python train.py --head_dim=64 --d_mlp=320 --rope_base=10000.0 --attn_scale=0.125 --init_std_qkv=0.0317 --beta2=0.95 --grad_clip=1.0 --decay_shape="linear" --steps=3287
Each number is 128 + 32 x the weight over its row's rms, rounded and kept within 0 to 255. Layers, rows and columns count from 0. Numbers have three digits each. The size before them is the row's rms in percent of the matrix's.

# down: layer 13 MLP down (transposed), 320x128, rms 0.133, rows 66-100, columns 0-127
# gate: layer 13 MLP gate, 320x128, rms 0.136, rows 67-101, columns 0-127
# up: layer 13 MLP up, 320x128, rms 0.133, rows 67-101, columns 0-127
down66 102:126086202125132103106116174132102128123125129132127133088135182079150137137097042150121158092082157106132120068147100163122104147155116160133150112131156123108145133146089104104124106132082146110116135127070123139163139110161143161108187169144062086133091074085144093178096139131068154154124142131119123077152117077115155159129134109187132061147138131103029057197120083132110195128130
gate67 091:150155171179169163203099121148146107113154133120138164127047117112128140084118153167115108131164146113149144094097148141090100153130156160134181172139123109114126114120160125224170103132125166135076121137141108189118120153156105041143133184159059108138135138165162164142149198072098158064120162123171159153055103138169166144125115134160151140117153146193124088137149136115100137160138
up67 093:156129122114121099157127137115129151131183138161123114140132094144118124189119161173136133101146064116107134190131150119120139160080102082136113072097098079151120162158157102131180116090183182154139105098205126148136089042161193087102127037126074128141137125124054107102128121115134074137124118174121184113120127096065126136084108111086150131137133150112100105140130229129156112134136
down67 094:139141130088130152078124090108156185098138129130128153082069139102122117185146114117057057187084134147169154124153144125132120160170152107084153170167124118101142124128096112088164129155175179155034212059120091122114157131186109099139156181143140142124132139111127040123116159125134130136172142114138134153149160129093139134124146154189140082133126116134166141176089059082124142117155
gate68 099:115122163150134088127095155151104083165124162122127159153128131037117111092114141106150151189144106089090146169152148124134126179024092147134175134130109129159100100115163199100118126134134065127105153118172144150114106111059141176105129073130142109114090169113077137060146128064068105135082126121148094098148142182128129141131149096153159132152089191110151090169114124159063139140089
up68 103:155109202152138076150111166123184101096164100192114127149114209179067188203153107092143152098080057094138145078096148119115128130119173144121096138159073133139175150063107134074104143100072135144119100111096150131088072146114104084179140102094117149077071105128164130121152085173110121102097167159091118123142132143131111104118144100176107096149155122129132089132124118130139137161110
down68 107:117131175156079120118146139186094066119126126130129088169189158113126138125103194115126063095152103157140100149137129101165132144112160152146147087189102127110116185030145154130112202120068133144119133152069134096128086103123152074152130094093075081169115124096096121135126115099172110140121125140113099111175120096066163073159149157127110116118088195166070106182134153147150128127161
gate69 099:115136123111116140104114102142120143090201150068086112120136090117136193120119108147138107105132151135083079044106144170094106111115157117082103031093083155131110153160108113133142112164114141128197064111129148090162135111108151111074140163123094069085160108101081073104138114146143083098150167125161120111133123120160154148180178134159139051077144129136094109115143105164112196074107
up69 093:135118130133157109127136155099152098131107125118110076136162147131181139125124115123122125140162103130104129144065109153159116058091123109102095120108162084174127130121152182146115106131072127074101102114111133129147072103116078031125119191110136131149104192105114145138097140107143150080077123081186193123104103050114058100078080098157143146113056163114148153148075144127085183117082
down69 093:198135097141070160076107109120117146095113074085117137118079127134169114118077163152158126112139171143139175120062172149152122182121106144105148054151116138138148157098110142076103111148160134119178183144112185091106175141140142149089123098145139187100144081133152090183178189120084097127101188185138133127172095133182076152144132111075137137097174172144120070127124110121120128151160
gate70 105:158079125127149139114163167060168136136108171178169117126121173180123111151122141137124083149156118135123178148089130116127100133146084143153151141098154163163105157135100086126111129157159149072066146092106131163151213192120153162089219170062158141097099131153170083095165081126117150188110164157099136155122123091140109147205120119163172086138101117100174123102144154164144166143121
up70 101:140174074108073133116140141134122153153076075103178163137152120117100154100101128096109116160060116108114158131189095130185112055096107142113136152148164058130168122115137105145112120139132084140140111115064099133051142127135173138108109135150130087124128085137162109102134145073183122094117103066125174107090096181177071132098159149096087192152106112175107101088156134135195181113132
down70 099:115108119135177138115201134077089072166100144100170103135151143155082174172130159166106165204040179057068125117138103108084098109111113150167134147126108119143155099112113154127178129219126167136113111090146152129098125176100166171068147157139145140146186129137130130082162170114124122090184135128067128111165151166124141118113137108128121161151075152107125071119110130099137135094158
gate71 102:148141092175092164179135150124127153129156127128168169113112129108159159195121118164098083128076121081142068160042073130138168098120109150137157100154127150085145153053104083136212111164206088072106149121175112169104110141148108112136095113126102116092117118170075161108103107106122091117134134127171072112175101116100130147111174093117134088171084141102095169132099182128126158128100
up71 104:111164144125184146117175170127169210164134124128116140155098145161149125098112182108097158108123146140144171062155141066138140125135164101138138154063096150113122118132165161179093138110106144151086171125153138162180168122106184092189122096096087086099140151186152026170133126136148160141162051135132168105096154132110128148116126140171131122142138170179143103182139093145121167070109
down71 102:160162096133121163125162106133137144172142147110172176135116168133093100127146152091103021145187167127133122094169123187145121077077150190188143158146135177135162077198116106153148149142078143117155099072146150184127178127136072114125143138132134068176193086103166139106140182159111159124127152126123123104081166147128105125170108149133191147082184144137143128136101134132133098093119
gate72 104:138148121177118166150166180104105123150117129110110196153080182132145169138151171150127092137107131120121136125087156097174129113096103133113125097126145217138138120171050111161104143067110136176135071117098082131125139149145099130128107223131163073140110089199120133136130127184173161130072091113228119134113123151145124089131147116124094093167118138145093137130108101123061186125139
up72 103:114119103140152117113140099129110176152131122106153127159169133127141092079118107149116164107097128155115121132144151122192146087097109142143130133046164142134116074081183123166167152192129118103111133100097097147117117129134142140171236159087119170187201148134128195094154149135066148108165144145096176150150138110076084082110123091119114162108124136125150171149218118110136089183072
down72 103:108160163148140132133078098157177101119136118159139118107143109142113151140067083141105177165132103142155088102078094160141065090164116154107155126150084067103112154063162123082184189152120095114132150105139108125117182125130152047094124102125151154122151195156133144139084112150123102124181156180128136117157108065168142154162130161111228132120143126120165124104093206134148135189133
gate73 096:115156129150130081108104159072112188091117136082152148119124105134131231117094109084149088080091124130136128166124155113122154094112122142127078137105151070145127119096117160122112106132057128068135095149150164148126108135154176172094139086149102178092076074142107157148088198127159137182075129172150066129195124188147140118138095145107124134114099071134146202095127114097086143117119
up73 094:153145094135112149085157076110131103136168183134218126161135125087116177155107086130100149116055159129181099164151149126091123200170125138073117116139102101108177124144113182175110154079165111102080112179131169219097143147116114146111133155124108161094117161119152124143167157136129135091122109150134117072143145144120114141159150126121082138083134155044165161072090106117128130205111
down73 095:109125144157101089091145099124160129109184146161165133198175134182101170102086163145113145148082140167119144107139120082096157106130169110178133102091113179099137159156141117135166114138119162106078155157109140171124134068167120089142084189090124102145106146115127150199111194122139141161095079053124158108149184175147128139085103132166129134126183206142115154072099103114155086152077
gate74 075:118180112164113134110113091131073142141128168076091100185190128156127128148087152091135111145183179129166075165174149080156199130132161090097098131098156160100187124114090107154112157179141143114118099153183080173123091147190101138136164092179150107105126128109185129173120100095169091065160154080093124097129118139073099128119133102150124135126176183137109176120139157179122122147089
up74 087:110144094083142093111117087100151101111156097059170129128204181160128124118158112111106137089127157030140042104127101120104124158094086136160123178110108131161146075128110136087105136084141088135144149116122138131102188155168126112131101153132117051069156089175159138095161144122119099105150141064126148146081113166101144160133068111141136135099099112131116168151152184112064151156067
down74 080:151138143171111128112131133122117149154105138145068075155117122124124132121091167108161108126162124129142142151141132081153156080188146134099088099128171166090137138132112109198136154104075159132107100177195100167125026122166094170123135121132154151142123140098092141171096103135122116030147147152115140139191105105077099122106200149138135131159183176138145116033128121162199103140120
gate75 096:095174145143126136109087179113138106102115180139132126162115130136133110188123080166140105171125211125118152127139144113168166161157091162118062110164097142135142077143102191119071064180147122151176185088134163121174101154146112078138079175149146133166091124140175119149182089190140177133166126136112139181175067092124133132137136097108107108111191114109132168104142131111094064142107
up75 098:127186153178106132148075112144149082122142130153109125127210167077128131160082139131181166121111124167144062102149103164062129147121129136136110117103139115179117113116162205135139079072108118074179141127167172095095136110047183117121146078115121090139101118159169111156118121063194088101155112115153174171112150147123104141152133118132128143160133113181056122138113132149137201144131
down75 094:131135099139125129138108108203141098134185153090091104152109140133099112113109123123080222126173172105113122163108179172178122099151117108113167052148111131135122155114172114063135131084075189124126128126147160104168146175100158109089126121090053104173124124108152140179118150129084173142089104134191151178152106104099156167098113187164162119122074078105124110106166125112135089136178
gate76 091:138124117122190086164099173077146124146131154129131118108142131137190122143114142151129132094124140113110155140073111148188124116118114106103102074134078110129070085122139136093172110116088098112094094151171081119162105128171204118063112035136122185094162089163190115136122147163113154133103146104162099113160088127079150164134187178075163146114094102114123141140109042133099119090075
up76 106:117071105171128129112129093146147083096158164114116095129194183114129084180093102116107126170102122120163109122150096106142153091104114071149129158170064174122114120184130113113119149095081101067105120124174135119141072133192193156124109062170093136087152061145166132169154091106075195124126084148102100097094142108157142090154123150102126154171069101133119167148137106096128133091081
down76 108:179123163145130149104137120103137184163113099132127044079136145110105148101157179114101255197106164094148090142165097158087100125088103140098193106111138141181153126104145119147134139112139175171095097115137079137122138148122099084109154097100103149143135139110116096095105101164175192095083113124157123140163139084124173168137110112082119111115112134152131152136131137061180124158090
gate77 099:137100053116104108181149147091084141154061182116152128129123163092186121133092117117112126080119127102135157117140185115152067127138133122150166162106145125122107080187146175134154138084095117189076114069126137138087098156102168178120077157158108103094084148121109050124124150126110086142144148119106202150062178168149130193094159174157120092168138171108114116109126119109093151105107
up77 106:161151232128093098075161156137077162123159134083177136116175077173153143138131116170230081172142074130117129126171095121106135139127156158118074182100111167126153136140123163154106103081129138092127135118188154094105140089166158066125142111072177153116128128199125155145120085159158106153136094124166191114164128082166168094159106114130143121148102108122104156102122119126108121143158
down77 104:095140138146175205149140166159096098080124128103166083109162131157076126152195150121168134148101106168098092150151110134171115082068145111137108141116081103124101160127113097075104133099103087090165127097131093128135115137106103087153158117076184078122143160092151174128100161120068080139146101128145157176154114162193088089083078149115161080046142088121150145135141103144138062153118
gate78 107:097078132133087141194093134108122173126123136112113155183077129130155160134172111142115169118181129088117141158153140151128125136118098127083118116136131123123095170120097121159164147163051127153108132106055126078081143085068154110145183122137142130069151052132135153130085124152097154141139120145124003100193085120106146131097137076153123143063098169144122169107147164123131067158115
up78 103:152100144135129156087090136119105141100080101086098120111105112165145109117108122111086112110167134083080150089124171176116137102108122135146150162112066122166100159144175131092156137125128081161115132066159100143167152125187136137171152157139104099192116096113073145070111108151115151144039116123120039196148116106134058128167127132150158153172132143136161018087124150164107125147104
down78 103:127134136136136060079149128103136180145135110089104162139124125055116121212118181065159149070124146048091098103166105118166177164097153133127135086157121119185160173106154159136129140099120104110095137153122126099160158158073136121163099147050165153089095109091171149126101172110161146117161075125156145075155161107129133144126136110115125081096089119146116152095180209102096151119148
gate79 085:109114106132129177137125163126100183155072109185118093072177110107144138150131114189108113073112110097122146162160125146194154174071131134102084088117099119090142129172157138173172112180144151160120116090182151158085138098116122082140026153122126104185150146077169170169154164117089106152147173098110098130084077102115102151132128085113110155127091107120127136126099135080127175187096
up79 094:175117085103113129157135133185135141142108160166107167110124121059102168128095215106110020150144121121150099163201080139129159134090087105081106119149106099086090131158111165113168119160099101162144125120157157146130153148122148049152095134130090131085150103132109150139160152132066112111123134061215104142131129057142121173140100078122093108172104144129135150072142141152129124108146
down79 104:121153126110165133128161089126174047180154132116163176181048146125177159000182089079101096130126147111068148121128083125085139155161112139152108150125136131134100149143132149149087110170122171119137187124148121186114157141182062157130134132124165120137147164193119089145154131100124113095154077157118146167088116119191111145127154172117112164124118117142100135150139158108142166144156
gate80 097:066119101113090140083108164154133105115121172100152184164178147144097175122195169084126078144117191185126172131160110167154112136140132120096150095094123135109088124124102181153120144102140097093133112127097130130123121153142080131099075175147170127175143107063115173136165135108147148116141085112110115156150062139131115122109097112158124143189103088175087123089127049090152144230169
up80 093:139102149078128101115048170155109119114096035177109146111106107168119178125189127100127106126123079151175152105125143099131124091142131167084108117133197150153143156124025118148135180136152168157108097159100112162139113154148091170127099076146162091077123118165154098106078135172133115164133145148105108132058198129109092091092131170140147097103127101100133169126192150094110122143110
down80 086:142131097095139106070170126078089118082171130129148136126110105117106100128134103152141102093125109132143144107146162099126099096081125046131110086153094123100139140163091143062168143146131073077157152174097148115124188100190114170066087131140208138113162103077137110091134135112113143106073111077187097070098093150172150161163145120124112095138053177124135123109158105127102101079184
gate81 099:103110166116131145194090074123174132124115091139138140113109102102109158165170079150139121138134183147107114097168123159136097148168193169158163131127190131180115187113168150153134160121131174148163141138158138109126175154124134121169131139039103152177101125109158178127176068157104164138137090147127106116090163089168171107090172150186106172162144181106159059100085151083103166129132
up81 099:064176143083164156138119120091162122168126111137172110100145180134120110128176181109135128179110062067123132165130133133130187169111119105117156110124183147117138130077200158099192185135118174160157103134108127154146169143103166101087166105103149136154123131116158113110081135104114143137130184153145182139186107148203117135121177152067148091142112128156149070147092142135181196106169
down81 098:114119082063129141101102126134089172140098078167147070171146197146163105185107066126113115153074115120169131129131158150111131129144126124144179073132106123127107143115136144160171148134125156148131130132106101146160084093065081101049132108105188111140152191214137169170120085124124085095137139128067142126145148063130119155124135108159151178127139073175077141136172140127070139110085
gate82 104:151117093112172080155147145080074142157124129130102158189107139115152062128094137118127185112155146141109118152166057060145087115069122207140157159110109121145161146142088164077153113105183056167134146139049192172188159142096117089114097109108124113131090162140112116148069128170083133121136142112096115168142115167147138098088150109125129086089115114124156105116157164109081085136154
up82 095:141112193067117113129164152124090144164067169115136125150096129114147093094078139148061087143089110133165149145133108089091110142173159132080154142081141078118160159114129135132124119054119192112148133083138165093067133101132094131145103107130177129124100038120130155115108196115163130140099076163109115145095121121074118075152125129181130172125091188114077176090084126107088135083130
down82 100:114116116123178147131170120160144122141149244145089073106166135185137153116131094185165154078143187204135105094162084133143105129094109116149130094129124089132094137156097172145117183115135160086192111124144187144069093122093132130170113125118078133141135152116099168141113127157156146089155098089137106144094115195138074149168107140156130124099128149111144120124082069154133095203173
gate83 096:183141144125142127121093138060085151218117135093121145094143080123219138143121204086135125103131098107094092134139150125062145170169105113114170118142133177152122171146087131094152198130090104168199162133152154091148126099093147136140164194128117106079120127123145128083064115117147109164131110156173132117110152134114138107137157161126178107107135165215114103111119187134123085125156
up83 091:144181133172121134121135155142127098142149155068118159099155126142095139083144145184096145126090119128161118071165074136147109142101109117151147093096099107123117099100131151147146116057145120102118162114134127157139144113146033159188109180084087075081136061096142154156181186089151154167064152139080083100137148153170185140081182129128141119135132149166109053152172098130165154154130
down83 093:087123164137143146107138083178139131139083169157132144145126123104126138181140141114111184145109105110115104119136138091161162105148087126078119118124141128143171153136081151114168096180168110087090140125155157095147135178135202129170095119081154121075104151140094177171144097104135165127231190079097092143095096143229111176136128151110133116088090109091109110144134165063135179176112
gate84 091:174114165043110087069121148135097190115108118149156145162094102136107106133136145145147107094166129139127096169133130113145131114089186089177106138135080102127136149053076123072116124107195099128123070164098140092104116115192100101116150160109110165176093131153148150058164167130152138117145130133144104122093137102089107088107086148165171174158143170098140137174097145211125182117178
up84 090:129058192185141098161106153124103098143137154170129081134091147129139173064170123109070119096117148117097106090162095164181129137075093174129135115133160120160089105124152124101178102119136087127101147154111111093104206171125096132112070109128153116174189070135163079151179098161146147138148118131137172149130093073125099156124093145155182185117110152067150149064106121106089112143099
down84 096:119144148133150132072122167116216173116102097122146141205157155131073199087128099082131130119115097142157097136087063184099161073132145158130154131120124178150121109112104142199106143116155118117109103087081101181146122096144093166138096109088100071152125081200104121116140108127112179125141082147099121152103137080148154147182148139120145116117148159110090203093101085136143161150181
gate85 098:118120109114119195120155130134090156150131143112142097108158120119152161106156185095102139137111079120091184114158123169094166183093150164122114155108137129197107163143111122065163109141148117121170133075200135140119128104157158207145108113164143147167138133053128120125102029128123137142099066133135131108115165163179155095218066087150093109122099113138167115121117204148118107144128
up85 097:173124111116189089153088139195157124096178106109081085112146184151097113164118080104111129102120131121137131115101169070161140152183131150124118082153119158151153155082187215198092119108105143120083134150147139062112161126130160084099096087134139143128107170159197130149059104175114119100100126145142136112094087147135113111169140043139161164149176119118141106140116101118151172130173
down85 098:104104087163126146153097113136142088116131177076184117129125144146217096123153145062123128127074163133128131118154113196111142120119150117145117103132110155116111121103114150105147081125110096070073130079146130071160176154113153120091122107112174127085079095138150068138164093084121061084075120078156103115102119140148192176150144132105086121132104156103029154121131086133062143088119
gate86 103:133169192078161097168129126146124087185177224106183078128158104107134084177146171100119148085153068157091135110123170145130123153115135100086172140090107130109107147117130100113168119129060112149155147065161147175155101095149109116110097109162114131111144139122163160087161148130140205064154075165094132140123152146144118144151164074143121157128134059145125132153143074117082146104172
up86 105:144129161151149145129151090152111128100176135091144187131129106075135142108099139152144095108142136156172109062069174086110103145193157108155101098137126181147142130120151117160096127107178171121077077135096056138078075105175135128122145130143130147103151118129129136081065175147085101119078132082175118158123122132066136095149067061088103138089112120144126152107127048106150175055143
down86 105:135152082141129100148167137059113146153106144138127166097099172139096153140144123090079173129141138126228133102095103132081187152156179118112119144149134145130119104149153190129101148137164170122114059125065158097080194122121094105162124134093152129106126163187135108124125086101080129149158157153151133093096081208165188102104111141099155046126079135145131121182138115090114095128093
gate87 101:143141085128147135109090069177131196096162120142078167129143087132151151078178068113107134092111043086121130166099126153122119131129171162117090140114097127132139144145120116116176129130104172096099138221183136172104096119120167100107135131138140128134105112118077085144120104133174132146156171163056120210158131149133169055085117122143109104164131101129069123190159121074126162119160
up87 108:097165146119100166130166150102098131140088159098136131060146171138132174166124153109118091125142127213128096114134099128147141099133149105151120146131090147154109100120173136109125174124077140119094152137157082130120072125083157155097114062063079108135151088143112148133118083163144120154151047148151136159078127173159092201136116216167189142109170150090097103145073156167161145081096
down87 101:175170150131184081135166156109107135115133093102115126148158117120112142208117101120122057188169134054115122128093144137106138140149135116162121136141112107124100167155121108101176124110145166089091160163082141138153178211104077123147106111143180152124123164128130119111162150094135117086122112154095161159135099118159240082118087042118141127159077069137104164166110069123147115122145
gate88 107:086096140100110130133135143190103096131161218200157140085108137104117117111105130134115112110079130136132108145154153155064179112113109177113077092122111091127089108128131115135073110146124076178114155183020153103093184094125118110171131127122070069114139130122193146155157160146114127129121103120138108113096116093107128154191182105105125086167141192131117145126116100138140178122198
up88 100:130099160145114118158087069211177142138163168135097114165157129122097166095102154093110167121069171157146092088152137132079165052117098122096120091074082140152145150145059123127136101094114125151164128114104136126183136183192125114141115053088094107159169122171120137114148071152138167127179095145094113154091129140141152163149131131131146193117125094109151081166135092044133139140132
down88 096:116119116113095075129061178153093168114152151149119095138138150080105137156129123134103131128100041139137101136133108119075141120145140148146135145167104146100128124123150205154106148149116122107136111129103142149080167063130111184113166068147082130162100116103180207142099129142147084093105117151114219118201089125109133163163141108146073062144183130142088122159155117130173188108191
gate89 105:117112155100148165077131148113209124168180154105110091117198136100135100173130208108163122126150172069115176085097164171108129087114102121077217127162171140116099114099143129098123132103118144098124104142114128096188181124123057145034145126133108146136137124151118094174152092152141103127113126146099146139093123139132110172084107124097107131187130075163084115142195098140128166120148
up89 100:124129147105152099125134127110093164098137179146132156040083157100093117182146086154121118098097134146132153135114157150103109144144124138102118107111131052152172167149100123102110119089120128141058144148177154134143057140115091186112129173187089214135094103148151113125124126126125104124060087111179088138133124165074096103064139132109129122218144111153132113100051105114167093111080
down89 101:158062115132147115071162114127134108212087066134123162162137131137079150164132098179129121131039131136109142073098151116123118085113113096180117112128122121114079164166116114200161139097137135099129164142162162138094109162163134148133165119135165090181115111171184181178135140149187143115115123137083148101062122149130117117164136165167106145131182115110166089133133162085152164175205
gate90 091:163199123162091169108104129117157174146177139129106122131172164171078137188185175211150119088062161134158149140136114096143098161094131155128120132124153132176086155141114141159110112123140094173106157104108102079162117116185116168080130151096133151127208069160159090140108078142124076162122126128155091162132113137137110201147126130096142116110170084073118149139114101107143087115054
up90 090:094185132087152100110060148107064119095124068125152089088103118087184224127120086166141110171109179118099112190125124080150105112169118144136143128101119132177094131209123120147106104145111081160150123145142123117128089121154102111128128111166157141142129106069165186111161173154135051119098144107178136156149108131122098210175110178116123151118160143112184130172153164127113109127143
down90 093:134164092097091118154177116172149109159087113120170119126113110153070144121144115141110214113154115114091201113111155108064144127178108182131129085083135155104069055156158123119180138111150117107131108130095137113101055127121156137119121103159161117173096208183047136154139140103139112118142132062093179115129136072161145121099115146155112110132079149169167151097171110162130146168159
gate91 091:112112098099078108173120128100211133103096180132099159068143140118081094127116161072134120127106172084065153066124099099141097152075155104145198100131125141164140109069100140158087129141070129100100094154132188120133175090064098192132174157145184145152152137103138158114104130140041118110156164139114169194143134105177087140108120123117149125136096124163151146152093100148124116143119
up91 093:132109201053097107150091072097087109118130140116137143103101135149124130122094136094127144193112112170123078199131146126150089051154105106156105112110128085158145121145115120106097141158151136129103152153112142145136134126097153108127227203126135140163135086137120193138116128090150105201101228133163095102107133103157155155082147120158161116078173134111135141153129144094167131079066
down91 095:094067125161203121123104160134133126181160071126113140080167121118100092063131153138158202135092198150115115137135093105112088165132151134186165141098095119109099144118122105143165169100164077119152164109120129091118075115120176144137103100130145121158140120124103090128167170193139171100064100139136135156104130124103158025167193116162120128176134154163104121161117159066136089106135
gate92 097:141127081094124224117126084127163080070135056164138174069100085111092130116116161115097172132149140137159112105139146144097082137101149050163114118119164188077124131149110131112148059147102119193144133143068160162111125169095161127101055129185107120075061097145117143148085135130117094108132118141153120070122077144123175117136114127126151160145096139170141091138135134126120147090074
up92 100:089130133089133109159141117211168156153113109177159128143101089141139098141174101160117145114107153119107138144049140084133123115112178084119137103146178092141126150148161157101125133093098122157164138115117132137123072159058142090158129162110186200043096119106152143175179092100108108109108186097084112140169069133169115204115167138115118123150155122130158114187133068174116156170131
down92 103:144187139133178162111155119102128163144090080148148088119086091132201073164119130127160077149165110154094068154095156117103136098074173133133101176068137134145141127087110155128176128196101109147096096176137107117152159135143131127144156116081050159146151080131147114175133072161114085114133109088174097103080101165183100159157147135166151159107169153153131103099134091131190128184109
gate93 110:047152115097117042071121145080132098154138123136156117119070096113144146184139098128125120151126138172094182126189167154145062094147083088095117138060102125093169144088132115103140137140104096178135188079134096145153094086147102109187097147101158098149068127157116144144121180094102136107154097132128113091068110114110076146145105085136142146138097130045150121136126157168152150155160
up93 114:127112155053226088091143126130150126165146110129124071126188117161115154179131098148151133145086110118127091104143148128135163140131121101100182167095141113161147189159130110123143118136137081084097106117215149096170143140138096116146141111163096109137114140058146105126096101124157106116156130160171135097065049160115108147152133151089143057129181111126099110122144072044109086122082
down93 106:159135075108159136121122160130138129192126115136143099096135142189114142133132144158129113093138171160171087138148185169128082063115107118106149132204142147167150117117132136203113155086119072072182136150200192122128144081102109087109158117123166131161153102092150119203146106068183139133088131088168145150138111154156159140119098114160098178184139175110127097149112095088168174163112
gate94 103:155080096113163086109071136153104163149125200134129104141148098142157104171126145105163127124100162192134160125138130136095077080102137105086140151165092154149159146173078158149101168191152088148105124080165080059098114144126145114154145155117153159103151101133156104118143099090116132069065104197149155107185149100095133190111130175165061136117146164145219139140103128117133152159127
up94 105:133108132119194124136131132129153188132066173196098170159108163113082117085164130145128143114161183118047155142148151114103152133083139130174124099120156130117156166188106186080162105162114102178081109082144146110147166164114084107113128128104137154115143157101088149147183141147075136119153075133111198088085090161141110123117107132054120158161070089137103127150105189086129139165156
down94 097:136121139117096074114124117148142089140135132167126135135125143169201162214108100105128088064099101140166110063185101139139182106145167116151129093109124134178172085114132156182131115138152179134126154142144096072141082157163073136120096178135099109150123152117173165118117119188068126104123081085115158124061193109093121126080095143135162085165153178099128139128063163105130170132153
gate95 092:118139082136192088204156113126137122166110128173100190146087115140126180109101111048104124140118095149149111084133106164119148154089108107138164126200150071116148092112098173116074109149092097108131128111100163114236088173120110091132155126111074098145132104180131116150125087102107117165132152143111094146124179149121151147192173136145071133159200117156181112165118124166141128138137
up95 105:121116117129079101088175178165165138117224091105131179152151115145148189118135127120129158200131131113147136105162076122110168134136161126123105135028158126131104125150135111162109189116179152149130101099142094124090116097166068141167133165201145140132117132111138140083184126112141140093118111083114133082138131097182088107106074054149110097103106126138168183133110192115173109109098
down95 116:158117094125130104150159093122134111170144159175190104158157122166188163158127118149113079113118111160111145137076106112109207146142111090079158169121167166047111102118092068214123173118148149117133087138145103138137103133146109085125150147151139200122133152113161114103099129129149119125139053116140144119123147128110116156029144111159108094098109093082103121145064206110146151158084
gate96 101:105118081114141162094115200090090171095094166064158183105170110091101146118138141158155070128121099139126133041110151134059172108150139154133172141104143055185110106176074082120056116129106141147118124185167179094121100106155172149180148128091116156176129093110168104123170135197143141156111133124112120112098110126126174124109124156157109126123132169146094101166134153166159131101097
up96 105:093095208115091096144114116096094128159186168139120107097138174108150177146109141126142112075098131117160177101108210060148135150135092113125099150148083128138109140147108065085147138115097097119113087160119081148158156061162106167113081165124096145086165104103098175130100093138181132100092135167116072133094131095168104068098131155122113186093129122138074125079111116080111086178135
down96 109:169172100115109153117110157140113148166098133150108046110103116112152145191149116126107081086145124163168115061122117123112089106147132100135108133086141056120145095134164150146119160131078139153168112136105065132216109131154149146172125102129161137126063116094165150118089182112144122170193089175172116071129094093135090153083168132042101144124146131150058079111113101136104136161113
gate97 087:104107119131152104141098122151151111113171121152128188142148153158127125179156086154145153105221056128115095113129121156112139102117151151130093201115094157128116113098177130070221168092171135144169134156098191139149159057133101141110147146138145118117119166131169104164124142100180104092089111120081083084091143151112154167036129127134125116094125133167136099083106132104199082150140
up97 083:145097114115142129133134117106084085123168121110169144099127068113169103126119142128163079114170108147122099201140172152127116069088145072120147181105109123101089121130176117042130159053181119149180167151133108128117109073093129143151079131160132181123109135115153119122134101095091108090073160161111137135095152137061186038126119130118184112169083158129077152125163115157124133133187
down97 089:153086135139132165175096100125157134167075126154162079108199147126075143001155145106135067115143127070115118130143116086127138099171093120161107149149129155084067106079161141125156190162153118136140116157132121083158104086120123136091155117138113113080114116079111117134125182145142078101075129135111086081198123134087116118116125147072103156118084129158136119115103167092177114156182
gate98 097:091115140146136088160106165092143098141088069158155146116111125073196100120130206053156138159113134131098118136155172108126146136115127118106145088072123126174083133159151159103143098107162065115146144127058122121173208219148124147091123146124134114084129146076128145065093103127147095081143112157153140130130119111110142081114163135127044146123132063145114168101072081106148114130099
up98 097:176064095139113146104164098125138127101157116100121184093176098086137158141105105150147107095086156157087157151120153126114184152136103129198107134096070152129156143129128123097145088099172122148107107162221131163127111200115165157102119128084161114106178143155172125146158063166091119134182163130061153129105124183100124149142085187131081137162192101123149098142100144139137133091061
down98 091:143142139141150109133107116192144125099126099102137150087113171052156132124148147094149092135108149185199129140149143094070119135165147055138115089143136126103143106130111125117153108137088144077095121089109145128132099137109150113039142161131089184109133162105148127155083141059071088186165130199136094094168179153160100123113150150083192158132082169171131092135144091107180137165174
gate99 094:141115126135146127160194143115152142147163093161114128096155135089083137135096129133103118101096144107096133110131131124155119133114058105181173118168059088080143153171087115098127104128125127184067052111110088139073137156111183153102164104143135232141081102145120077129103118172115135102152103123149111151119162135176147141085156082116111210085150117132124144156041108185148138096124
up99 113:106142049135147123159139092170168124123096182151089157132098111133087166185092117143111094086145139106125119131099103099123086115156069151119110110155067126118136139192165161101102099129170192143094123118121138109097084075071151161138189142147098124124115107115117117224108118093095102128119140130133164117189108138120101106121146153128177133105140042159067087151128179081165159087176
down99 111:144114092171106092132158157135102148128137192095183148127108112079126180143103130136143134138141176064104092174123122126100040142161094200158077130114085092108175151193108129105136162124153130114112145078100144125133119103100129167190183092089160144144119154082137142151128115142077116122079103137113108094140114097179146133111101100175115142130072100084079146142099184099174156048169
gate100 100:110124116118151099133135123132157091079087101101162123142120122136138148137108161154148077155121121064116052164121117152152125125140103190112094152169100121195151166188116110114144153133144166146111122089050096101130161156131146106107130095155172143160083094177103128133105112092224109130085165132111149099106102076113063123102099084145099155172102164185047139159160103190163132171117
up100 093:117189068170125118162115144074079131084108112198141131070182166104173132134134203114160139114134177155147159148118167108131091155165129137140152099047171108110114138097115137157152152109087123122091078183098096130103130075156136078170087100143149120082083185158122150106171151110174098135162077120169134164171067154141110146142123169131094134163120106136157170145115114114177152117176
down100 098:084085126118151099143073143120072157075124137099163110135144122140193109138147131087093134180136132120138155139135139071113122141134146127108111179101158137179140154132152178142116071170113114150124073098189094114073192144160192036113119124164177069102162184159142118161104134085109088113152136128178144121086136128098176081097121117128104125124154087106186194103108140177120157085127
gate101 099:132117127066119109101146132048132102171109203094142130098137125064143166119118078119096157105150116087171107134106125167171041112102118114081089147149175161083115115132130092092158141158154065138085124131056136137111078110115175117176126123133179126121113124201189115132101118159156105109136056160107137104142122148142097131129092088062136193184127120140108113088156094155110115149136
up101 101:114136070105168165135110150156121112088162132098156157131124110088131096182129117053148111148179139093134157173119169085146170166177155077173168154148130131076127141147155119178097142134120120094143146087184144147132093081113140179118155133095179091110182120110119136165131139125108140068137139101150127065184112079146110103153151062108047143110122084130105104083136198101102166109065